{
  "n_head": 4,
  "norm": "layernorm",
  "attn_scale": 0.0884,
  "tie_embeddings": true,
  "parallel_block": false,
  "init": "normal",
  "weight_decay": 0.15,
  "grad_clip": 2.0,
  "warmup_steps": 200,
  "schedule": "wsd",
  "train_tokens": 778500000
}
Each number is 500 + 50 x the weight over its row's rms, rounded and kept within 0 to 999. Layers, rows and columns count from 0. Numbers have three digits each. The size before them is the row's rms in percent of the matrix's.

# down: layer 4 MLP down (transposed), 4096x768, rms 0.0638, rows 1297-1327, columns 320-383
# gate: layer 4 MLP gate, 4096x768, rms 0.0697, rows 1298-1328, columns 320-383
# up: layer 4 MLP up, 4096x768, rms 0.0683, rows 1298-1328, columns 320-383
down1297 099:530504430466433546528479506465562545491471508425598514506580511518541498523535432472381547468427492531461485516469539550404549550438509460451460459483472488482434514505513420461602494530392443
gate1298 091:447463549428425546487464533425538497497612524385490492568501502465531444470541459637471500516553479568487438463574496538484488401486506597572460472495379513533493479510466462496526492442457563
up1298 096:537453475460393486470570477573548612523581473438536494540469603524500457418477505598612522504484418539475552531515485490515457369440494552556434474526367461493498458516535553385501473491465460
down1298 099:539458527507478528470416463538522462487631473420526490434500492477549431464552461552576440482526471519463503471551543447493450505490447424464532521492467540517562483540539554522401474527519481
gate1299 166:494550478512510511454539480544509424602534586489497536534544470536571447561516553429538595572487433544541561509500521524514548564507475499514450470552571540406492507421398448507574456505478435
up1299 154:550479475422501606494550423548496515574575630580518495483545481532468544556490565526551545501510430449469494507453549515468496491536439496510484456557671554492519467412443441532469460536465569
down1299 115:584473488398516590506538421556491536498516595471560506535486530436520606466529559537458456442448492494405577519472528525516509386487567543549488443464533452504555472588515482475467473502474548
gate1300 084:509517482487522348561531654452519539517522509471435490461483514562523531502389568472586492448569474531462447544571577497532523518478541390437480375475530508518586438442535500500451518418616513
up1300 087:633564490467549449512495450614512447560430484460471599443492574469469497521483438609481528557534372490572454549430501485564524546527435541563516524453480434472473499522561459553547416458452415
down1300 092:400413456478471558451387477390495520473535514560552536528487562469617442536507555431528481507582479496522554454503469503566540554552508554457511459441477391519477397486445551515465489477479586
gate1301 089:502502617441504441551527585429481476508478523468506542491537495516541542498597572511592531513528533440490506483464391575486475511527399460418502463497421404490375461523509459465566540547518634
up1301 091:533554510516425620497508473613529441534513627470491574454507545592491595487519469514489537495584420547521449460536453500472481539484481579526531524516393642518442615515500449555564458392546453
down1301 097:535486502447512441556518531496516467473493474431404506554549394434456552516419629525443622455395554451485497540600553481388384553463446437469524502446490549501390519480547489530557528510414486
gate1302 100:560494520444517579441434445579475530550472492508499434538553476466498558474530584487531454566488536527579529404556651466566556526456508473497476473460411440497536512506542455616493529480412511
up1302 101:496492474456516579442518434451447525472474403447478398528444481567495418517489506507496438539440529528536435496491552446515617487432509424503523577512595490445535491567508481474483467619448436
down1302 098:581538535471580474500547525519471519479514464501537456508489550468410489526505555521560531519453431515485464550582530447594580526455455496470486563481432547414517505522432561478470461533491486
gate1303 116:433388405500513472489434499517513429508381432473527530560464458523403355451455455521462487553455509560471543560520537509491490504559589406472479488559501481573455465471431458497441532503387519
up1303 118:457485499425532478517458466570504497607519449624407527528407514553454433442488421473404423490518557539588544544361556477518536521508537522424449494522428507506466478513526519410586488536509484
down1303 104:504459532476454502531465421490612604488505462580475479530491602485482508457479407552493422525521502510541418435528559540499541509496462455544469556473499482491443500516510489524552536506527599
gate1304 091:515490471465572457447468484491541478409514527509529454461559443477498455555446475514477560432529516501433559499470455573533533616477518503500485473423524561411419501529532586537521552548530468
up1304 091:464520523612518466548560475569524516547530528535522480524523398527492496447456456443473395584497520504497515526582512518390483412492574483496534501499610548437516515470585388519506501398537486
down1304 095:562386514575522578442511435472490499510498514532493524571546560420507525435491475558492468462494505434513500553535523478463458530539552491558424434604612500541540581501504509421468430434550434
gate1305 116:470528547471461498517551455504555544471499487425422445526442595480494469469464562547513471479516469541526499487525453477471526544463560437468467522438450496510466492499429489497569441531463427
up1305 115:415543483515432484502541501553414597519559490510559497517475609504609493547452464506539491515604473464434518455619460502588559445549475430493520537465520511513483557512523472527589561485496576
down1305 100:425535482531403451544534496502407493531479384488479525431493441481511555534359552578466461461445540440498524490481519565460464361534482475462604470528488522565492514425433474429558554554530571
gate1306 097:533522500526504476566422493601455374465503478436498443474508468506548456515492508492468494510522522502620493489547489585461469622491496388596534420486590543473477577512380477480483524542540444
up1306 097:545452368428589495544684448449512522447475497492504569538495566429521527460471556494537509485446526448489496518490405486516429470429506523469499513423516535584476595529477445420498489509361516
down1306 101:485491528498475512508566513485469548533564527546515520427515572545533544489515519524506492523391460579383463535494503425552552477559551519554510467539412439509441449519529619535553474433520480
gate1307 088:515558536498428457592482482500607383483450476479473433433544560514505532533469495529574506567450465477526518516515530475542455491564523470521474491512480555506411539472494429489446589413533569
up1307 090:414443436528465483479530474502538507599461425549577539478516497529486487479474380448468530480427498554516506466412499495502479505419529453453456548509478436493520441525532609401549564551564461
down1307 100:477603582593558430489576500483554488522436483543460567446464526544525428552453472535514537471542527463509503582461532499414556523615449558440495526508518510500533485520521571472476564510454461
gate1308 093:522485537494514526540475514495495454516443490423534488589557454532548497540502467474448542567519382575602556583502410461485532523564489434521539407512507559481445453444402437531470575438483502
up1308 089:496428509585486495468439552537509508509552492518474592494467494582533538501445500470378481470443515464603558448569545420462478447520625478490605604492524505485488549472467519485512513458526424
down1308 092:474469577585528431504489443542555486407513525534546620493443463529631510490562561537546557390428557473431509442398525508526434400548524413456541546475524489580572522582509502512434467496528520
gate1309 128:527583435514514441501448426463508564544529558461561504427525572488524455503510553495618459437534399559574527458476483497361560409492617536607562468518399440450501487504485555365479552403463453
up1309 124:549546439533492504475531530536545531519460501486585502489485654565557523553532548425544473513494466563551546450492516498403526490464564551576571449544441385512461489469521546424436436419536531
down1309 114:534475463500458460451525488563572520429562480469435487515427605523560484589473495458480513495474483489564479487479487535476487500407534508565634485524480480502439551539458512472497492516472512
gate1310 093:512504524458427523471425435494436470465399498559409487444520491480396480554457433509452543536522526587479407488511548500508446546433564507492476503415534490562545546406506477530434559582504482
up1310 091:557511494441432549490614489582452502506498489437466570470490539468606530469494568478631501540496584484514607513512408540523481489384475617573538464539433467542453540469497522558571454482538503
down1310 097:485490517514532515480493599462501562522523455528526528523495537560462484510471511469522523552566492498441465504513512528568465467552580465455386452451494538528477511430540528550429453493460491
gate1311 084:537555535584514422526540485483417559447500474450437534518540497476451580458416481485515442445460522516452545542424547532533484530364393453526515401452490582577488543527515455461508551455419515
up1311 087:434586610481500528549546413445542518429595461462502485510437596484578495566464516485478465474436536529512535547492485455505481545395445489471581399512478466520464484503477493432423535399545519
down1311 095:539445426543538495445491543515500463536521446503479539534520532452442522545589590485466495565502524566516426449488529600525608642445486405486476625475469516541568550479612459530585523448517462
gate1312 104:418466490561497516506522624528499502478504321500500551522478458545577476515434540353534540468559479448490460580482503464470475552506425503521557614505459621490452544523560500504484514577424486
up1312 105:450446487559511450514473551567510444503542352511538543502459465575516477543470602401536484509644482511478375510514483454477501485469467514514583617515522542420542537592527402521419518511363576
down1312 097:516546511518486538475486542585522487512540555563530510444525464476508515508490517516512431470573520465541404558569505449509522498406502470523418368466464473485539514529482540570511527481544495
gate1313 107:489568481464515422470497616466542432484496482467582561488468534545458481525403458444509463591571504505506450447557526522520444400506578481518615605481601561488567466483522531387412489473530570
up1313 110:433483488473564455555464578477445561492486431514601523524521497489479492546428421482456504530469377466510500458519590471495544478559467577543519634563583466575557482561510492488329445480553527
down1313 098:581516498450529386651468516450514463551567552515552495461471486373523484482496529569486417576586597445445540515637582521552504489519486558505516608555497429525535486712514501479590500489535495
gate1314 092:481529523523614533499449531472489539564397605607533514433455552495478520388509514420443506446405481532576532564595556433476454503507477446453461494445416521532514526514472444497495548569586573
up1314 087:591476488505389474503522495541535427557401543513455510458422500473459480522474489584526456545460553419525491507536579545520490322477399394556531497547528491623501536465570535430478366430540525
down1314 096:603474503488509493423502372499452519545515425472475462523552453453530489537561473548385491532496479467527455564572465481502491463493466511476529410581490547386563545479456504462469473465498487
gate1315 104:493481547515425520507538456501478555417485428569506515398527494395539446515466559538527553578578474434580465536523594546513493484402515527623474549477471426509491544486576445524552442474541601
up1315 101:508505506425454613581447454483519553376531570538489489539500471462418445506598477516483432458500544511538525539412555512437564476526580517551467565510501442494569537467499500547590573494531513
down1315 101:468418611524515546495521487469546596502458586477502499433514427387478446601567466549408502527531563584446469470426583493504542536507535432533472600506482431479458523525571554485482521500497461
gate1316 099:459437465572394548501557409472434512453528454448457487451560393559472439517485479523488496493574524468576469462408528531467526555497497492491499443502526511477547468485484441482571456572525547
up1316 096:393450449532416449533509569503421564529523395486407423439549349595426507575525512488467536562484505420452487491470551524441531474481448458516438451420456410422511491489504571470511535515496463
down1316 096:490427504457583490468441538599448492449527495495452453520473566502498539553551432525441545505526472404542542462477461548545488476466491546546496356504499524519594577520454456499488490621499468
gate1317 091:387543471496459487620527546609540589553473495521481472537501468519486552532479576540475426474448477486584457534485498507490470550489481436503479550547547540562428550542513459382485573464460496
up1317 092:481450519531534444473431502496476490519491600415480496422477634579514479450508435489442599469489497517563476499441498581517481395503433559527464438510554383440544496479458513591442483515506462
down1317 099:640354507496536508474438527456467449482483574450562539476486563430461419545555509536525472528464476486472459577565545625492492514533440494482478526466522472456421617485564521493499478477542428
gate1318 097:482453478471533458521477523475474556543500522460538556508590483466522603426394504466473452426518450516484538520614511517549428448416512409541452446518450525527487522456617507496389573495512516
up1318 092:484441608555453546444584424416470477471455459494499487564455472483470491540586470484429576554387499589531428454573466481535579424479541480493468582481598534488441510475521461544523474555443436
down1318 095:548524546580479464568498480504495434484506569490538472421468455481474550559568544450520532461522459571563391547476555501556439479408512536454438549488508558478497491393520547528468547549480457
gate1319 099:516532493543497582541530466510562474469558464492446463501506508533459532452484468532646518470342458475554477569398457502484526487530450422495511481563492544587508542506519490472553504488471463
up1319 096:553506500480489558514483511530521591485560437508470444468447505575390566505517477524558595620561544528546526476520489512535559465556494486572472525535420592512473529548511476566476605477466461
down1319 101:481482534525548571488562465479522527541570537572483497449492575471601453433440536421525467608427490585472611461530551506476560431471542400550474582481530614515523499590507544421573439479551416
gate1320 098:557439492416436539519486473571439430489389528517471551487414440459457423431582543578475547503543501515472527503654504560626480479515554511510449476487508519463506487483551493448555469535613603
up1320 094:515465513498536477629508542460602580616547479509505408562514565512493571513504458440549468462572488504424468419465527416447575576543521515485492368581464496562505523548408517562456471486468395
down1320 104:533516415455369517614504487511543541479504471568464560450433408548475473595554529488566484583449501446463488467554514455531407535439526480513498473423516542480507559458524445391516466551473530
gate1321 087:488498577607568629489468441544340520540580473521352614466526580545350519531474461488502473457474568491489454470494519488443461528510467511478481528465486583435505357512544470451433518491551458
up1321 093:479486557601446545456613546465426498611442459545426463456592507551472454580462474504465475533486500546540496461495487453412474525541597454487493499458461449581572504598526470490525493533406579
down1321 097:564474512477426517543513495542556403575493537499473492491514509488500488493477450548578489525386571505513486494475551397530481484464421439491542526579507498453517469581416495400531516544464550
gate1322 098:518505447505520566539499442483551529571388550451455480512606563528524444533479461458521481519467505497559475515458491416509408594459528425453600510498508525518429489519446504517592465440532471
up1322 096:500463463508472578519520522421461489495472524458526415449488464550524501459424512505411445527450476503529541540456547375460545501410480505532523467492505551448534434419513511532519518468476536
down1322 102:541629487516457553470489526450556591552530547512554527484553487502451517532515523565523462479508599475448579538432475484504470498478511502495489426491477457552549462476486517564559555471723538
gate1323 101:556535440431575524512506488553517525504540541398564564538488487478461489520529480492581569552496459510491464518475420506525441492450442515531598480513542594488534503419621476401629361510571608
up1323 100:507554484474582476508483505555435565443578554536433510609506518532473543481603459438592543479453538516494496601576532495478584514418466459569519514503452481522598452559533444464507522543549471
down1323 099:525502509512500479492448540478449513503523596466524479495569496433439521470455593491489485433429396598500524574523505560575571533499452484478462537562543485500525533491526503532415576524460484
gate1324 093:552548508522588457490431545519417542529600531459549447445439438400559539495497464489460572557509426532486490546498575524487448516480471549593552426483517549505411438503529557602476440389610466
up1324 098:437476578463527547500442496436489463483445569529497542469581517548479537474459523446564545467495467626536425604528486504453557555485522422571424485522501531504512454471491528553428501515490525
down1324 101:508448512493502567543476494469507471480504523418477545523578515402434495582513517486555539431458449535553517540480497426498562405513468471509490511451438562560514542511576515532540492414558506
gate1325 096:494546525575446471430590470473472460440527461466371481461441489508478480500485532433438416515403509551557493578460523488435557572532472403537501547518484382543590540515548469578476472607477489
up1325 098:506474532463574509593467499458484517470438549594522512556592419499617533476437433580579557496532422491429449425512442521599462536428581525492499580489532491412415488483512527464574537426498524
down1325 104:476509376567484434524560465463445582410498464455455437521524515506542597447593497559467548512493508545514400467487462531491561552392503471446541499486505498592417478482499532468493474505523429
gate1326 083:492457479509432569459511502565439420522538512486418453540507563517482528559492543488501505485443524542491544517415465531566532507468516453440558538487520411536444531504486479448378501535539489
up1326 083:396475504480457510503524450513581547570508534454587515566519465482595390506574472469535447467451482455462448564521523525469458515482375467450463480446537543440524470550483471537500446512428520
down1326 098:599519504521511471529476489516507499535405538463489485576478441508456463524513444490479475524537522452472438466538534432458444537472509541503492468565468444464515458530384493504582517523422487
gate1327 096:484450468469514473509511458528461552541546589492443598512569520536490508494493538590458509529572426453559536481496531576552544430476490482533526511541490482486448489521477544549522498492526576
up1327 100:531468535494570549525462414493466513518589446520513441534495525523472521546462594637467541506609392505516604476494435450484464410510565474517567429486434520550482523465446469584487441537493517
down1327 101:578583559516438482421520560491579536522551557517445509588548521447424538418519551487447530466579477522489481468600473549529591457439465543405496453476589540553540449408520503616467455498388386
gate1328 088:542570441412564545511428473517465462557494558418514500523518365456445506519587521517588451495437518449484464504505538476488586503509469451554421571492440444496572538482497447516494487424487358
up1328 092:515498464454402485478508488538594558489441529486452428588512470487409474542484484510588453451503543504478486449507548492516528554495475493518480559448529556470495395537584536479527488586549556